config.yaml
norm: "layernorm"
rope_fraction: 1.0
learning_rate: 0.00116
Each number is 500 + 40 x the weight over the matrix's rms, rounded and kept within 0 to 999. Layers, rows and columns count from 0. Numbers have three digits each.

# layer 5 attention key, 576x576, rms 0.0495, rows 533-575, columns 128-191
513543477546493445522480524445513522499467502493518404510511514523467545440493467562548494482432555503500492507543558588550420459450427501470438507493497477484405469570455572540528446516483476
506480495441582515498516563459645474484455502542477617504434478443527581557498527522472623560538505441485576462511501422413491515602521501458539515556565488485567481485512591532487477513409415
469494493497540465441459524508490569449487581549521518437461509492499552619566538509528491428492437482480432490511517518520492447540522517512513511498528555502524443510501511467517504488567516
491492516555507521535533502392608471428489529523502452563481559443476600494439476505580528513471586500535563529527510483519481538510529602464500508481518560536433602490635500546368570548432513
533456499511502516564528538498495579481545511533491479462501457456462454455535503547474528462490545528472506452515478537530486475527530479408396470539486432501400483488503563551535515583478453
528492463619508455594486443468567572493532592496464514529414495509528537519468480459577501498524556461490567523499415547485457471557478558520486500511578514526432522517499560574471580517506527
490554528466515561522484514545529475515513442477489525451512496487486451455447526503485530477493379538399469497487486451479543507492602473544450562497516507558491520523478478503530507540520566
464458466537493502563462517433454533469498550482484451472543574539485530524484510499515504547543538481527524480529446498423394517526497466490457435485465457515475468509392539579492579444482532
512558445520492647496478492440380534522533472531530496473467520552519504421508537401459468462501503545488440476488591459521549494471522484531440490555430484550503485492470487524473533488493506
527539486474470445468501557419554539428496577512500550559561437508536560525446443535547467515453533455533504514581505461530535485475434574518525477388508536444531449523440519442513543394515508
494458532531455402545489468529564538417493517526523410517431509495418528478489541510502475538525441461566609497461476586449504501442526524491514496481477455440408440496426570500511577497468581
455528490525490470525499534471511444501440484484476511516448480469508439516538463541524450502489466467500510480469464496598514508494515536500524553514466493521540522483504523514496578488466533
503525477551532504473502442505548534530566514535530448470533430481514515488426514504461576516490565480515520562481467475502474513473420558505513503511540472443517496458506490516524540509469465
528501523470501522476478430508494440506516443504479509494506466473448507472524519536477483473529526442499519536493518495456520512485556525540464484460468488491482525550528461518577496557457480
501522472502471459470550496481513519462580501468487474499558522546507485526512513467487498489499529543517453482496526500523510492511519510487507462467516492485504511522511483494469492547510475
504526511522505552518489513539472480467466536444534550502495510470471500483496481556555554556531521542486484475502401475461584512534488405502497433477532483502431563518564439493512536533414526
451519536497508475529547487579504440490505476550515503522509524503486532488493536541508485495558522457505474470477456474505487509445494531475430538512454461507484520489605569513536524485449479
515426517532525436509493553509469495466486507515475568485518502517484523472502530424462494527481509511480437515507530525444566457561482466501489472533515537526482476495513480467493448551527483
530491489567479488462428518485510485468538529554438489470446548555534467535568518503535491519489504418469491470515405491531507469493492509454501617510496518524496479474455510429535565468573508
553448509484543558528560515500479546434517540518444501543487538531536485533449494495581551449498503500491500493548536496446442566575556520525518455514476456597500557434514523462498542504576547
468522540479481522493455548490463464504515477510500520485497580524454517474486525506558493588528465490471526493437495532518523488514556485464517506506471492508517516479494552502464484448551542
549495579517515482591425501454493465455561484452479377440498523533461477517513556454542513490538472507468451566482547510511498474518463500542455558458506512519517510483480462508535503491542525
600492463513469464525477513552529474541375497528425495473513487493481476521470448528512443488465474487504500469465535476514504500444481515498542475467521581521476445478524487466540477535492497
500530487538518474479515489542488521431503473500545487506502521472547510517483473566463480465521564472530414493490462557484580498475449514567558504505456500491476515534586412543507513505508418
432513463513518474425530517508499450518468520589492500506517505503528411467504460385542449498516506527556497456470577514524493525512495527475565481557430582575468504499486532528502578452509562
439497524452574463445589513527549498444498540569463537489488458477587464510476488456567507510530492496459489420481504527603491524504513624444570618547446453569496569541562479479515523516539498
496437578588531481491501573504516435558466485533484480527500512471458489515475486564516471518458425502563530531501563541459540495458494480556497503469458516506494487493478486442408562487470508
470511406489401611435420532516328454531562382449547421486516520515502475423536441426390460406492446488447435574472510471476625515421478350500502465591434518427528516530439495621463474377477403
452555453466499470479577554459537587424393532470514568470483501456466505437542504523464520452434564501478445475574501471548540608524549530469526529487509562486542417551572482394528480452487527
518450556467502498523417480446677553532525513528488563537537512522468510461423485494506534546464531515526487519443523505542509483513532554547480558437523526483499496464502462492476446518476512
565464493451526469452440510489459554464493392445510509502452512579520487574489562503501567541557488501443496514502422487498553428552451502456515483498555493468579455510475457478504443503553539
473494506451503573480620514503491467474506518506482528408610512407479536551532530489503622591473472450485512466489541507571561496529519547485479542502494562495404526505460489532509481587504525
484503562476489506462426531508398492570496398478459410481512497552537536497463487518411434485438587486552472385520545420585498551497436480490452421572366505490510445495486463498442553456506451
512606431553457532518446497532423496443500471458547502429433489478493450472552493414496589479508432593442447561522504558395507519508487466495474483529518560570481419526472488464481554513437511
541500519441527482560549487520556434456458442530531485519542511545476520548449489488482490477540499466499534481386542523492515604480590545533446539516567561500448562509390555494494623530499480
580475471585524565452460394526546566448548520504382492517528567443504496502465572511505588462355527512490458554497525437519440547519456486537499411492528476509367587511529441521560505517513498
447489529556549420416580526485522511487499462493543481481553437460524513528563491537456494407484443507547489526556483443491469481424409506529503600472526500441500484436460520484565449513493449
503516345521494626478485535428419473503586422430554518546563553618521505448494558443525474515489524496441495492499547500515464440497562478454492522452485490540446487462470415485475552469541507
449468477577472465500457461506471479464549461460513500430448574482433512475467422509446518509450499584453505639450527495495503415475491492466592511472464522461532467508474372506487517483481428
530545512562452471585467433519505468467522608479444519509499513523380483486519569461520487490518451494475562526508509500536390506524520523526470496553551515574448543544500531528504497566574475
536555484488513515421474573584395537563582448468367414465511523533504495499520498501480480490434485503434452495508544491398442512464521469584418401466487453605571410487450427407520457434575503
456444468532554531538524477404615490364449532538461494481453523483550514578478481571566484550545545389418524478488367544518411507570526498457462527410522431446481557584534587533508519599511476
475463496597533468517601488504445423555492482528515478468526545443494456446549429477500491483475467498550539560458539492511461472456441469429434501549503474526470457555523534480524501546518497